config = dict(
    n_layer=8,
    d_model=160,
    n_head=2,
    n_kv_head=2,
    head_dim=64,
    d_mlp=448,
    vocab_size=512,
    activation='swiglu',
    norm='layernorm',
    norm_place='pre',
    norm_eps=1e-06,
    positions='rope',
    rope_base=10000.0,
    rope_fraction=1.0,
    qk_norm=False,
    attn_scale=0.125,
    bias='none',
    tie_embeddings=False,
    parallel_block=False,
    init='trunc',
    init_std_qkv=0.0302,
    init_std_o=0.00845,
    init_std_up=0.0302,
    init_std_down=0.00452,
    optimizer='adamw',
    lr=0.00281,
    lr_mult_o=0.82,
    beta1=0.95,
    beta2=0.98,
    lr_head=0.00813,
    grad_clip=0.5,
    warmup_steps=285,
    schedule='wsd',
    decay_fraction=1.0,
    decay_shape='linear',
    final_lr_fraction=0.0,
    batch_tokens=32768,
    seq_len=512,
    doc_mask=True,
    train_tokens=131700000,
    steps=4020,
    dataset='wikipedia_en',
)
Each number is 128 + 24 x the weight over its row's rms, rounded and kept within 0 to 255. Layers, rows and columns count from 0. Numbers have three digits each. The size before them is the row's rms in percent of the matrix's.

# layer 3 MLP gate, 448x160, rms 0.0732, rows 23-52, columns 0-159
107:139132127120084117147176134151092089146155087119143103133107133167114120137138141125156127150129137146100138155120131149176121152152148132118151117146102126147133116113124167122154114094119085113091124134131105107161149185151146106143116133174171116131134169106096109084098138111083122126118117150158093091116124115139149087159112176110082198114154135114110151098105136104091177153142139123133152098119132135110140161165160130115112090150123132156116143099111086148138126133103121
099:142110149125158104160130133141114148114143133075107125114144144111119167144089107140122131184137101163161141121099155210125153159134137168109118088141163079115134134115109110161127120108135102121119134124140115145159110168134113119167128131134157138100139118117151142113082137122148140088110107125130129148099184125185132149078159089140117153102133123133149079125123155121149167131101157108102113120108161120105105107132165117110154108121097140112093071151152127136116112131086127
093:109130084124128132155135114137159129095171109165129114162110126172073094115147122120143095115125115103124111120129095132074084155138166135131105158104125168112101116074147186108095147150117092120110108115160140099100151111097076113143103107168130151138142121123148162129119125147096119113128128153118117150117132136143101092130140126127141141138106127158150144140111118114150147163135197134109108140144116120136129158108120150180105118085114177122150137111121142199136117155153118
103:137133174185107105099133112101140088119105114122176123139139126169153121108117140116120110175170188102101170116107105125087117124148121121113134097078161093138108156120153124113112129161087142097122111140122115111101092136116129098131094107104173125160127145157129153142135120149109141123132137140069112126106150150093111161123134100111135100103135141113083072130159149126136146151109123103112128110140155176120164139126099133119120124164150131090139144159137157130124107109181088
101:132109131153121128124151144083173152142168159168099128118142137095136121131120143127150116084103125133151158101107118105168116146074141138120107083145114125107141103130094160092113170102108160112136099141111134178115159099123119123143172108121139170125104114135132111127170122135131112161109069158148131132114148160124164157142119118072136088123114112124126130131100132112130159109125147104137140144109146124089145103135146132189089150127121078138193106126111157112137148084149101
098:137132170171117136145103116126116136098116135172089109153073134102148106091113124115092103181101108136127126136127161140127142155168159113091115128094123137159143091137187110110143143124098105126100146116125140129123114093103139159099092107173121174101120120138127120153138112097143140103114151115138176103124080161111160128139152110124144163153139122113146121123129154145144165127111121136121105128170084156133114166170096126121086164133163106183148124141073108132136121129127139
097:155142099141146087110091097088138116141141120122171124104112127135148153137163148114100130175107152123149124147132143148149144146135125139169134131094081132112061122126117145091154097159161097111090138140127147149097102104151150121112127163082143121098189127125162141082117079107122147124107118153122114079128120146123139084141097118160110125088120135138142112114115143138140136135139162124128079096123112078108142148118112120111116105159120142148163159141081146132094139144127183
099:157093103117125148159131090095124153141139090130133095115154122087118162100113113108110149158112103139116176118163098143169138080080136120134148164147123117120082139124121089112123098149140123154147164170146152145107136112142105095112145110126114133121194130124151154097126139136111128151100131126116125144149163112139123136128112072106143176130169145083141071140095102147123165125099168105130104112135099109132134091124131156143114122122166143161144160150166104119132155120162158
105:127165135112088157118120093116117093115145117120135125163137132113117128159128090132102116144164118123137103107154170150077142109160082172146122102087147107112163140082083138166113071176154095173155122133116136132133084121121164104153147173126095138127095111071135085103107107100149097142144132119139129116134132127140148187102127140120129125136129140137123104136130138113120130162128113145147160116114166125154122131096124115117154106109169133148161087137148106113130170080131126
103:113114099139133155125124150145125136131155090136143079145137131116120125144080099146131158114093146114118147165129107158106088160117166098045102158166157109107141108146132099144149130108155092178096121144165112100147110105139105138113110143137142130091100110123165141096139134147134127091141158076116179138150119102130143140130147117155118151127124112095139120114101164145083125145150127131147132086133159170091128147132113110124125165142169086089155184132131137138127097131140122
101:141106112096107107110087080157165178062108146116109102155114100091080128109127118123107127135167153155173131135141106144097151145125108157169129122104114191139107123147159126104140123111127159141113112124128127111140183167114123125136123104152114158138118145155118145155145113123131155141115125111141111111125086113124139088164154108095116141138111126096169114086115145083166139148125124168137129125119142147108143142152127144081141119086130149120133083114178120123136162176138097
101:130126102121117089145083141131093135135080107147117147135164109136127110157085067158111071139126184110105098077164165161085150142121120121135145122167110107107152155129138131128145128115118150139106116112120148139159123098118149138092111146164094126127152137116127152130136137101136171131111161090109148050088161111101112131123122106153121094156155121102114124115113139163131114142131145083097109127116144145135129146158140161130173141162142086157149144119095142151150121148134127
097:129107126119147132151127128136120103126158148137124135109114109105096127150133092120109124104083106109140124114119150153107101159111129141071128117147147138121154115067181126153133104111155069127146177122112096115123104119126113164199106100123109090137174121144156167112153141089146095151092108146113132143146156119162136132129151130163102161123129163164122109123151130154149122156118153157129061107122122124124147104085115141088127143096161073139115140114117136106115117085158141
107:129143117123136125103103096159144128091146128143137163168126088132108126100116133129165119105114126144138147138120176143129116140125142120081099130115151133141079135115105112126190105108134131147124179165128071099133136092153102133171077118109147168167092180158133092127099139145112125108122176152096112178147151099142133091151133130128105147101167147145088142110128122121149095132131130146146099165118128118102140114077137065123134115144132100138139114156100135131113173134143119
095:152090143090126160125132128160158105135143136114123120103131108177131073132121144129091111157120098154152123089127113092190145113102096095148126130118137157158127133108092166099148098148122087100153161105135127097167144173152129125099090156105128142108090147124126171129155161135126159126106113140137115164124112132131166111156125131121130123073113121131104113119132140109124149073151149140130107159112146079162128143115166065122148152159171128131134106158141139097128140132112098
099:118087121098151182140120166104100120134151112122121107151142120094089112132130151098121059142148106129150116146139086133135102180168099137070099080125151132146176110116148137155129125139138110121158117106089114123134121087126121133144093106191133126147110152114136125146138104121119113095134159146136125151123087173148148187132121142138123149118105088111159123123107153150163109134137116117136124155117127161154144091097133142129121150166107084157155085133099139112111125170139142
102:160166105127171111120096129156124156126087135157136113127078162154100120164137096151154133121152163091140130171103134142109080102163158133118137161154117107089134111120132157183141128107143124113105145082146098089120149124103108107120143111142115156124133121131156119147118125093092116098136109143131124154119108154122102112097153104137093123109142131162107135121108127101100112147074102127163085182169144148134184125167107114096149116113178140106149124134098113127135127110133157
097:166118150138128161130108180107106139139124110118094129126131137122149150119079148117133134124128129198143152104184132088137116162136096124170115160125168180116130114133092115140162127167053142120091140099142132152139139117131140095097156136125143112127125157146158117159121109116123143123120145133091114153119131129124146136093167150124156123118116143133184134118108124177123130157132135066120148146094175142109104141144097166108114114115111126094090124096107155119120169093146101
098:097161083114125117163147097106159120151134139117180134135157170167103153102115124143146102171093140110137181107112160135132103142141139150076093126145104106137147118130137138098158132145150140141127126162099144115141127122104076167127169129125127176131102120133135138150110076119108113086111109126111131119111112155114082108093090153143121153139089111145122121135118146132144134169076106128142141134138128122153104137133157141122108106121089172102135143162188139074159145117157114
106:152125138075100142123107130109138137124105127160167092119157109162114097124159150136137124103130135129086175091133093146136101130130172169149161140130119174102107146103156114123103094159121092126176109127166085098118182150141116152120112118125150127130120111149135117114101134118145150147066104150143130127116127128154104154097110131109124103091140157085145120135157135105122157116100061097101131161125154101159128113115103153095163152138138125164101120153142103158103134148164140
101:140101166116122148101118150112090124100127129117197135093107150152112132108140075071185146116087089180113088158130133084154129111142123118122115136091118168141085087152143143175100102129120126134126116137165106131124142117112155128127170093097127136128130118142146127142149178183103091099122138154126153125135147097109163145090110119140144089116117122143152109147087116104114157153149119082159164127129159126135126125112130148116139138144163155134136119134093111108148143131135130
102:149124101136171120127186173119138172156091113098101133096077125078090155108144155098145130128118134134124147133141109123097106131146123099154146120186144131122141149105087082121100163130117153137131151121124120123130098128123152124126134145127116126151148124187134098130116129061147132147096148143117145097119162155121137110128144147149139095138104126131158116103086095130123128155126121117083124107114170157125161146186164139144123075153141160110115136120157138103108107110148182
099:133094124101119133137117133104127102162135136158147150127076130149119147095165121118138141136089118153129163097145135151151162122135125113142112100120127155128151145132071093142153111166137128150100117136124121185131140133126126139132091146126110122115155152143120123089088158126142129105093098141153092152063184134128179125070163133093147103105089094145152120137120127140091149136137108070117121106131120104154141110114127185104170122150136118139132178098154130122106112165145154
101:119139132116129105144098144100166098131109163146135050112120131172059146086143127179131158107147108150128145106153129135137149149091158125124130138121126085092138154154149091150168159105106145137152122102167129139162135147115089137118146152130132162081145142125143133096123134156146133124126151102091124138124142115162125155149124099093101170123128112115106126126151127107144167159117177057118101135120125136135123109154114150109101136101129177099094139124163132144140127099156127
100:170122131160090116138097148146117155135076165154127122105115130145143142095127139172089113132097117138130180110123121154113149137200096158116138114106157133103157096128134124092140119134100114149167178093160124131143136122072151095165160150152157110126145151139108123111142154134126124151137172099078153131120130098116094105097102122113186159127099151118135124139150146126104096142125136118134128105091132102138142128125096101076099092092114111121117116132119141124156101165111112
100:122121080141144128118117106125155133114123119139130153104114110158145121161056122139135127169108121127095146116126149086092155126115157151110092082132154125107101145118176146158160124127124127090104087171165119078187153131119114114148190177086124128118169125133120142123122166107112137132124091120157159139100156110120117084147104139139079129132135122105152126157146143119116123118126129142124127134085118133116128126137134183128158136097188161125140159130123115135182127126130153
100:102154137134134139139102110108107163160134085172111119146162143125118106107149132102128133136108097085112115126140140150173089125125165101126106160122106135097151089103116110122109115094107153128150121093102117148145146157101126131091173083140100168117144146112140142162161118099114164121088137145115112119124125117113150132163108065131151164180163131125075138135113127137108125145077097143138097119153119110182109098107163131162132154143118143160116110134104121111175139136158164
106:128126115160120121092127070147131172141112122142099102125110131118106133104110120161133132154130106091159133110147117135109130104137187125107168075108121139166117154106087131139150114146136114163136139134126147115151132149135131113130134124093130158104151116109151071099118120114187148152090152082165131141166128093125105140108127113160099118154155145070133157139111151114082144144142130132123099140099181095180106113134154119108144101143137115171124122115089109165151092106124160
094:129141132141136117113142142122140124133118126138133115115100091081116143150116141073116102182124144119096145146106166146143119107130126133126194143104091065128134076146173133096156133154123109087127118154118162135111148108132117157124083165087124139113147162141147106152106150143145118132167134111141089124114142122133137115143136061147118103137143132149135116119122099160128147129079149170115117166128158146140160098094129109067144141160164098152140135138163163126100123147175129
102:157148126100134143132130136077097104166127139135145112101106180156137106143095099108147120137117125105149137168167110147143115166157108128118124112104099088171175143121118121158166115148119119123093117098114106103093100180097143145138150131136153092121111144092106092167137117136158162100140149079119135124100163134096096111079123069142152101149162125149132159122123126133152117163136160131117106124140142158124157168132110117118127089155121139115107146158128136099172090131128158
# layer 3 MLP up, 448x160, rms 0.0709, rows 23-51, columns 0-159
103:139097162136137168119148124123130121120140080107104114137146143116115154104125139137134137120088158176110106144189105120147116130142110141136161114139113131119118115114080135147130109124112090123092110114067154090116150085105123140150118096172133169162081142147114156158106131153133126101121082116160121167100110149141123104183190115133116148102139104086146128152125154095131139110147183132100136107144116121117157116164148163117129161173082117134145128100148126133105115132105105
096:100110144132120137148106059137085114125127158125075119168147145137138179104129114164139093146102142150131124130123126166136153115099106136133135093157135168058139147110118126167137125125120092143124177123086131144108139150129156138136092099125113102096165162154097136175133159150147123101097137144113137097098161158142113105113157076173092110127105136094154101146124110156161145156096158153141125142084098140102120145110150133131099110113155118122122131141160133150138133120137138
097:119137127107176155188109141154123100145155103164153113123107106165122181114155158120125112115102114152159149100126111105146054105106137144113170126135151137132127096135140137117132124110116128146172148100130141121109124089080124104147116149101110094109123126129155108106140147133141105119099112165103123146134143094081114118114163176140172164117067120124169125155134122196105128130133107081135116164145142117158139135135119140139154136121101148180131110096105143149121107124118110
103:149161146146144118143169113164117143109092085116100105103145201144123140109124158121157116137144172150118144134126070181137123163108131098124120114162137152123132105126127124114135119163103155105097117110131099112130125178098117134168117139147121139154116099112122117138144150166132100130131125084077135154090177125085165127145116113119145136128141116110117129083096123093105115103123137127101149114128130146114158135106114145109113066129092095100118186143178114122131123166157139
099:142138127138115179111197139088092149134155157145161143115127114164120128123166092135163125120120093149165113126131119116174110150138140118122167140138131142139164082070141155117124132142107133104133130108132111157108158158125106119142152128118161079132140107113157117113152165131110163139120109154125157109117092176092124121120073154117088132126097094120136131136128138088099124133141069092126131173114124094138146157145112159139092139147129133109087106129140076146136152164127107
099:124106155158143115160110149132144149091092129125127162132086128094130075134111103129110114170090123144174115138136141158122164121155155121081110117094144158147100108116153105169135141134092125105112101100149142162159137070136178135134155121095139133137143050146135133144104096097122165105075120129161129124128103161130161102130174137114150118147145136145162131116106145105133153124113131121126099143133099132129116161148108149148100131085145090144143131173115131162102137125102160
099:074137135151077132118141120111134124100111165112140148135095079150100127097111173124108144143154127108169172099109119117061088123105146155123161137123144125120149146123111146158136162101110097160155086167096120124129123132157101157176148123110126127121128148135138125153102145132155123103112157121151169140092110113136119159102125160085134132158105147093172127122112144179158134152178154142102119140158140128137140140089127083103140160143157138089104106115118105127132090124120108
100:153124085157101169095125113109089181119126085131125117126120193161135108135121137144152150139127111148084127142130173140122148122118079112090122154138117119117114110156131121119140084123130126147127148104146151117120197123144117104055122153164130158113102131135110127106087165113085139139118152134109153127098100141133127151141126129137151116168147148137123124151091112118139174107103127167159119136094163134131118161160164074145105104132160142106127125178128108096124150148130102
102:132156129164153117118141163164114157168132157095153155159104153118097135114165137098141120144082119123164110135070089102135112070127165106127138142131125118152128134127149113140159169134105161102114131096112146140119127150122090171129148100135113133157153154201120154139091133118121144113164135148149117152111143147100121133090138104169146123130117101153172138105147131170127117104128109126126139150115097119105110094172126145146097118158083141143087131137083141091132118167098115
100:124141182150174114120124158123133130148091092143122148095067113151140130134114137110153095103111143066131122118096118138124085128137115130163099128171109123148117134146136177144144077156112128082120139147100132125131140138096152168158120137147114118119137110154127101137143147143121146150120156159083143088134181148131083131114121116141127175105171150168113114162142107115095101103119116126166103120144111093107132148133143119117099097069140153138135131123128106149161121147101185
102:120124148134131124152141149146154096164153143133148097146117129147168120127145132126097112148137111146162118116141133125133135186097103166161106141137144114143153146115105152138154143130124077091102087143128084078097118142123111095119146139112094103112115160154144133133143138122112125164155159120117114106159088139163124114159148124129147107161079110100149107112110100172102122159162119143100086133129150055150148086122141142111124122126073168119115109094150091153172089132141113
100:088177141101140109118141164084096108180129139141135159114097088135151132147152085141092103129120153124141118092108124137101125159113139112152192171153139108146177117115124155104120169139145098121172118199131111166134144122123108128129148099115135134139094135117120119108122120095139093139106113138154124119142131104128089164157121164115118077114167130139090116165147116135115122137113115118128182148111109096117130130141138159083155103120163096130116130130161130151101142127090155
094:124110131092154140133107174074161169165130122167113131103124128109106113136138109075144092059139145102120097114122119139119093152108109140089155109121122172130110128098138129144106089139113140114150143123092133086139136118156114117141128099131128134145142128119158146161161084168108107156110136156147160121181142116128114134136139155045138189154143120167143094099099128143135103105121129080144112116130151131130102101135126155120134129113138102156151133096122153160106135102131153
108:119135125107126158164095103116119113131139164108093171082108104096108120152144103132083106075091117147098100142110129140116106137101117129181145106125161150110139148108161088134104164126129170136127153137117119141128140126120141090112115130165090120121146160112106097085115132125151134111131128129126183136147091113103120095124160150105136149147115102211156116139127127144155120131153141104133134124123119133142121167178119127162182125107137107100160164107180137091113126118107159
096:152121134138121098128091117135132087108188131148119135138121079177156051123101160139132178168123142114124114121137114125102122099108107117106110139160178167120120137139152115137149142132109126097123178130092088086128135151137097104163154100135113140133140080102144164126116191105104138129124126161138152110131116153158123144110109164095086141146118144117153118097168120128121162109101190144143162096127132113113090129130152122136119106105148122128108129105130084126122143140153128
101:155103170152108130138119138093150163115120104086141146117133145096100153121141077092146159146121084120104102138104109164111129127112121106135147100141111146153136105138120116145125118149097117115109154108137167177126122092112164115161126132147115120147158129122178098139117110133139095134146128110111139107100088100122161121118150133111098087187184130145094178122098110131128086080135145149128071159147101164149143137129161157151127106134131139156126138128089168093098095143117129
101:088083118134107153108112093155172126138111178137155136160100087142114111104152140135091107080115110153175110140200135132149145121112142123108149113118163117087110086138139121119095143167139134125144125124107146168137178117135125094122095158082134147126111144140142137113124144122151130102095123151074114151151104118149134142146137103149097125114102138139163141098137122140168139102138129095127109165141190077120127130113158112114139145139124161097122118090112155137128153100116174
100:131152134123102119072123177138101115120156126104145142132128173160109123148126112151142177164133121155118155113117093131107120133125068144132119139139115128121158127123113143146152128127125130153164144089157163096128120156114148108110151131124099116178124102119112151126113144119104101129155068116158156151161116164090142172133103137117095112108157139160081119135104111113130060136117126129103105127135115164126167119127102086156094157164147126116154115140094070149090127158167138
095:116119138098142093159099114166081131143162142107144134125108129118136125076157140180145083103112151128152135095099149145097101122118139160161124130160140146094163121114153132108207138114171098120138114128103142099146129122104097122148154134140123098148137129114147172150104155148157136140147166097108097105146117112160093139127166132134121177134131131194131116137121115152122074112108127125123162126159123120113098143116135134134123143098158101151092119107079112132086088113145108
104:099151131137152104122122111116134139086085172125109150096107150141117081166131092122108154124156117109093143124106121124139121125120147132158121150147123127149177140088153144141098130117097130121104120097123115134126138105134113142073137173122136092096147107152146185138124175100192110154105059109123118137091147114100144148155147152133109137141118146169153144147146142123131087154114126106174127143090148116099141118141127163140150086095144171098108123161147150153115148124097151
106:170157131137162133144144142131149142107119140191121089095142117078123155120124138124122116127119161182172142131138107124168108139133132115167111129199107115120127138111107117143120116101108149171127143088123109108157149159145141162119081084169133124119149148122084115115137117090112129153149071130084126130113125120137160142130107100142142160136125154126127072136103129143105084102114115165098149073122128159149161098145139126140113110116105102100130165130174102136119116117155137
103:135141141101160137098076100149135150120145096147121181109128158088127169122113122089186151096133131123136096139121165117159120140142130124167135072130093119154103173115104115102139125172129127165108143133107148121099076136119144136111103093142115145101102115124104149123105107130144127114122136096067095161121192120128127126179150101122109113154089143140141103157111113125122108123138122126165090114143124161121094152162122110165137088112134112141149153133168144137152160145141127
103:095126137113196149138128109099123097156093134106112170125097169128118173111128153112162131137105156134141165098145118144143115153151116116154149162172134091155143123159114125138150143117106106156159103183126107140119117102078131109135109160136109145142112137146143152142116089112177120063109114119147098123071165119122140139133125157079178098127120142123158168130094083135111102126161107094122135126134109108151169102128140133121124088129084121147132147115120149150129133139138143
100:120166108104134124097121178134143128088128082166107156091110118099087129121137150130145151111175088105152161135113141180134121072115151123110108098133115136154140111106139142137118110089138152151142097146189094150127102095157161148138111148123124149093165114117151123068116146087134130117169127108141117115140107111154132124164119096117130186139104140122128126120181143140106068118101110126098147102163092168131103116134138132149127108140143092118150105137135122100130128111159134
099:137106121099115145137116118093151120129116105106114135150106138122134119155093153122144139187165166092147138095077099098111150141152123132153126117124153155131166095145113152108111136141083096081146149140118124079095147156125123144149133125154192116107146142079159163164117119059171118138138129077116151126104112144119120139118127125136136156115095114102110141132141104165103124143164109130144072161121125103136147125184120106101151138121133152165115111135173115157104135123118103
105:141107138117141138169123161107103146130138125127139092154103121097137161084196136157165107087128100148119109189110107147134182119129091095116186142112093149129092101120122088110111105116161085149111111095107113135113119111139101151119106139152168080166151137115110103117156098134099151144128133117145170095141139115171103139134111102121154123123141132131123121117149102134162194162138114122106117139184140126152114128135105104116110121156141129091121114145115122137103135156153135
101:141120145113154161095143131106091152154122110130164121171134166129148117168148084135149140115142131101167137130129120165086112138092116137127154129147138155165117111122148095115151129089149136127089100117152120159087139127122133064090107123068128129104145151139123130118129084144146154147135137111129162131160098114098149169141104090155139087131128107122156116063106113133095169111134158166128131118096139121125104157120152152126129108180117086130148149115112157141098184113142129
102:138102118137153148146139146116120164131094110130194152138128118119155131161119135106121154127119171076123110144113140161131130146148134177127093138126145162103118128149153108128123119140156089147134136118118167148168110119123138169091118112153128119103131149099165104136151115121162163149163123121097114123098096141098126114085089128191110121135122126096141133101101126150134123107124119161111117167087113135044076173101128133096173132143107143158133113146096123128148125123139078
093:154097118128070117152123114129126140144152122135149099097097042127132139150126125110095146149103104148096123162128156157127129105122117163090142127092133126133085097141134162153148158122121129145114101156117115101143160097123127107123068129124173134136153129150146094147116098147151132162131101144162100143125095135083144106116152116212155134147167132130101165134169108120127146099153125152085121138129153117159122105112135146123104123158145104126144170128156159141101120156151136
# layer 3 MLP down (transposed), 448x160, rms 0.0677, rows 23-51, columns 0-159
103:109178091118145134155118135178102092156137131126151143117095163113122136121173102154100089119148117098100128140098135133140145117094168109136153120141121089120108166103125107121138147125113138130159134117126144155128131151133096149132097160171147097142157100128107129090131095163091084167123156130135134088149144149102125129156113116152103126103150157163116122105148096120132122167124156106109162128143124171104100173141120149088102057122122131129117109147107088127183109101159111
094:144081150083134122128112093118103110125124143113111117111198159131134120146124121120138166126141135118122144085123124135179125140124135149120091085117120156133141123147117170132092104125143139144148168117153125175169140154129125126136073155115134123141136121127114146128161147121157135119115134155145132073140103096146126115098141048115141113113107118084134129104147129108115118154192143130148091106086142127104061138145166125113168140153071134126111136117152097127177127127121148
095:128118103101144143135171115125126150128122117090107142130147114084131143116113165156133119109126110094087136112107178118121132149126157159107126120117149158122141130132130114116110151092106143125119094082118149138127159144122084146108123134152102116132122187180118123120120151161139109122145137120133107135101156152143136136140137164103151143118163017148129154133168149100138167122175124173068131108144110137108100093119122132159132139091143155126140162081128087099138098137135140
101:128179145136129123082117078132113118097096108095141112140114148115172135096118138127106124132129163107156110180145126111095159123123158136117150118099125090123095128125158129104135187110108142146129109148116146114134122124144158167172124131132133163143113116097162156107106148111125143131139134158096118107153161147090098118139157131109128125148115125156115079093111126131121151136144123140178110106120087156074053125152071090112141133181114123113118128136155179153129130149149128
103:165147122132142139137109110148154100122161122131085095152144139147127085102126107120116126123135119172115154100152155155076129112125090125175089146109136121129156131116126075157122090101191114127156111151165146114107136104109123153156165146152129146131121132129114146130113099169129097125148162145088092148143109113157098140104099132092136137117141142130131109106170127117113079099118162195152128115177112164114137117129148128109188132088113102114114130128107146111115114121182124
100:178119154081156069133132069111116138162097133162144138132108115076089112126108146125097102148146099146143125113121146127138143144128108111153141147109118133147130063110175140155154152141138093157118104120125145119160114116122140158133111109130128126073125127099104140103099100071132113139119143116147100118099158138117156109141120101139171157095145125129179120127131141133135151129097123163176146134133126147106074163167109128145203121138142132116174127141127119115110128119130157
100:141149096098114114151144132126132154141145128099144138148093073125085128161175108134155118136144110136133124101144139117142107117113104172145124140123105125127140126138108142097127138104108138120132164083114126099134138108138108152167168145112125146166102133125177131122194051144130153121109153158154140120135138110121123111094129089119160105166098110099145143145101148147127082093154121143082133116127155114108222142110119155125109090096125111158162123116146130118148148111095124
102:075133140114153129088117126133120126153139145142115133100191121142129088129120102149131117166124172118116139086111168120089152145142114120124124124122145138121127114128157134142153135113094183136132097105125095103117141155117112137108075112099153120153143080122145101181135144150088139148093120101137118133101096128074130088152123111153127117105151137152078181139130080129189128190102120139143158129149111124123073128122157114141121166153150130102148128127137125169118135123144136
092:114106154111100132137096180132136119116142118131138115133133160143148115135122144151115125091168112138083125137166136152115134132156151151102114107107086107125156133100126116132106086154149105121143108144136112078113104120168126119132114165108148157125113099061156104135101131130137095159127104113111141118106136130158145157146082114110165160139107213129158112153121132115064148164106148148115136090170141121127189122125117130128109082096153113154151111107141163132128153097119149
103:118120121123137115141153146139107155147144184114096119156138151126112150073111120136156120136109136132164166177120114119113097143100080168124148123114117143084118102101160124121137121117142148123111142129151101067152124098132140090131148120160158134172099101100081126119183148167162156096129117108106115104130129111147113132127126154126095151125116115114126129090105088103124139125134167092148102155136191125154181080118146140115165148122106135115115153171090117108118101146104118
106:126141071158080146128137150124115129145093135130108139148093140156158151090151105135147125164116104114120114104093098127107120089119142152128113125145128108068169186152147113093111153142157140118138106135128124160128161153122122117124169097132108110157155133109137141129104140144132173135124094078097175146117089080121159145115113120170091128138151137177141087155120098135097110143163135136089136145079127116136152086123157151134113131169122124137106164133124173123127111131115104
102:130110150127103120136173121123119109110123164134147123133096121116143126098115096149126143117173130153109134131118163099155129123121131088124127108128116119110108128121112145155078134105072142156130130138111080147135086119153128089128106116145129150158115152183105115151106133188159140136147074111136171170098101117099167122124159128084103138127121070122121155128101152155123154146139120121185188138119129113148112090154083097115136160163148157138118117133144140103104169126122088
099:118148117110137130079125133139135115177132119097149099111094137117160168063114096125128139131129106101105117146085108117151109128084157121112106131137106162147119134141159141120110129182141153108065095150166144138118126118149153115105121116133090100134108154186126126138097175150137158166174132131097114137125102113113097123145145132117135130107146116124110131166125111128118107145114153129127158134119118152120205127174096117128092084174154122132138150148126153142087112178121131
108:121164100140126167151115150123146128128129130088099098117126108092151141083119105122142129153147109137113186053138147123149128169099140084133126120134143145112145135120149126098119115155131168119143157109119125098116108116091145114119154114126086145091119152149133122125105135133129106173148118137136122164114124120155142135175118126115120125153163126132113152141094118093136152155086087107126170125123122123154224134115113094126095121167184114124149123173144182121116104137108109
097:160181177135149136088137125124134144127129092148165136105167122148104158081145138108163161161125131121170106106119141161111109138126154139095131100164120104166150140129096109108162156099097100106114093117121119151098186134111111160116134095145104117128131116129140134172155136136087121112144124112137177117133101141122146133121108142096078123136124124145122129135099107138144128117148156198121138138119102140113078117126157144192079112117094103152094153143134116091121105129103139
101:118127084086156110156156104146129115117168102115125128182115114121096119150138124137139095123112118142121157130108123082127130140137104169103117138114101132106120099135094152148112118119183144171155132104154093153128122115150086180114095113164138113129115146094096101160106115145131117108173112138132154124144157164146124184168140126133107175084132128109131135144153129105078194127122121126128129106101142090138141114118109094149180141078121096092153122123116123148140130152140162
103:127129101092113101106156130130113167116120134156129145096124123119121161149136168145095163139093143133131098119118138171141124146129137127155137180142162136079141104080085135138125162088124135145146169089160110135167157117167081159121098137116118092102169104163124154115151114121131128146082116140128101126159121114182122145113144196133126153107119139115096139118099057136116128115126151108139126165104134136131157111125168112139101121133149130085118109139112104136110083089139125
098:089162114137140149092154117112125142095115116123134101102123167137137165140143078114115145120118123117154114131103075177110131116133105161123169122133084106097119144147115138126119120115197157116153156108106129133124137120093133118135155124114100133138161115152107135075139166119136141156133116140141126095130142139086119151145120161133131116121096166124114165114136132131081140169124116116115067124137125129156232131117149112086078146115103166131127131145151120172136107124109144
097:103136105099123093118153133165116133130110098121130103096132097120149108129124136139122135122101132111084092095127116064143126119141115106136110126152168105075129137165147123144131173122129116166146126065163091130137113118110138091102131146136167116151135113108122167140160122082123097131120147137144152128160168139141117088123178134147093159154157172120163133171141136143075163157112108148120166132178126115134102103113141156139133153070116151107130116117133094149128132121147171
109:118112075130136151154118103111150102107130178127108145137099152112131170155124094129141121100135084108139156133148124133122145102139129140142151138113130096128118163101114118127075136117102121168147123152165135119163120100151130104129153100121142151106135126141095139122099099148085138133117139116139160131099115132175113132113077156107091178155101102112127164136126129098148153130120122106093109106090138144153185102145163104168139105107105072128177103176163114143161159133166142
106:153142109130128125124134126119121134145124131148092124122121134160123117093087080080133151125140140105154077164138168131126118165165144226134150119113124161110169101103112135126118173091142165099097139091132121109152112124126091134120127124147113138144074122152114085114102125110097119093097111137144164152136144146120167114141113131120131165138123099133121128098149147105111106134146131129115153190137110110116154158115123156101131167086157173099117177141121123114156139153127101
100:120159120126123143118118137162098137094150075118099176071104141131144133120084151117168120117138107102101096065119140094134124145078153141127129129164123081128131187142076120103086104117111127172114155113141120136158144126147115143113135116150134138133121160169113123142111148177096118153165136107160179116125167109112122143116117102131122152133112141130102109158131081146152123128116120103156150140138153157144108128128143145148129128184121158146100153119091154092139110143090112
101:125161149137140128149121152088138151076122167176180124113093128074130116132149123096106150124136102158164154132091124103143134125096128122171150142124142105149115127150129104122145159136104138113090108113136150106151108118165145141133101135148123122111122161212131137131122123105131119153118120097175122127121133166106108154112125096115109139125134066131085126189113105119162084098125107078129158126153112125146073120151088120138129133142127158144133104110118157111111109115174142
103:134121098135112166139134132154099137137125108142140081134109126160127121104134094134109117108128154159107148146123125108098168166096103121118125147131097144127153116148144098151153114100139112080149090150141106089123108120131147115128123114164117102130122106108135136125072164135112125073108188164101145120075148110129142113109116084157170112128153171134185113144149107129160142145141113132149137149121131128112179181124148108099102150133124136115105113134106149156165207106140107
101:104121134141138172147113170119120087133171160088112147168145139139122130141104126104159128145131128130101125143126167111139118081176146162126109094100155136125133118131152116182140102118116106160080157100103096139113167090110125129109166133135172126132139150109173138153116148111134123113123148053128118121148138148111150127122131087133111114119149087143114121103107091148153115088120141134167147151151093134097115123141149163114116113169165104137088103171107102124093164095114125
096:124172110077151157137143141150112124147106158121127107096137141169117125111136101148126122167140133115109146054142116145161174096169118091142079126136138065106151082110112107119104135150129160120123128117084125138125104132139133145109099167139173106145101078144123130156131111128170154169129130151109140129110137125112119151141158110120134134119157113095071112146097109112094163158117069155119113104120122165137171134126154101124117118158132133137120124132105147099136112134159172
104:110147124123104157116116095146100168115121096130095133175145129150106124130121134132081125160089105106116139135109166123107129173137142088118153109156165113116148154138136123190132119115110122081114142121150130163084167120150109117147111164154089139116116093091133180179144136115087130147079138115103124130086130129126098154172074129099115133097119145156148143088098128136145137169145114111120090157104128145155122165131140155136084117151126135127082137160113136130110139145152145
108:120142108113110132134093091149115127165156120158134105120095118150107056169161175163136139145138108119151142114143122126129121144168097136167129124133098135100099152115134147106129141125126157080149160095163142143152151132115143150180121136132108149131143071168143115109156111099119122115114131136107119154155153134077160126154117115125128159108101093122127105083140129083106170127100112120102121170164086137105145091112133106140133155131121145156101078139137134171081105120141111
094:143103089099189091168140118140164100120123165124087096099145129079122132140127127135175127137122098112122154165116129129151117119139084158147123163150084129147134129152135128093154155138116130165144139128123132144102140170135097102113084130103114146156153107159102106129099125107150132105142100148166121143157130146146172107160133089127140116182118116132155106084140109145166093086114173123148142131166150132152090115119105108084121127135087084118132134100140104116123120158136156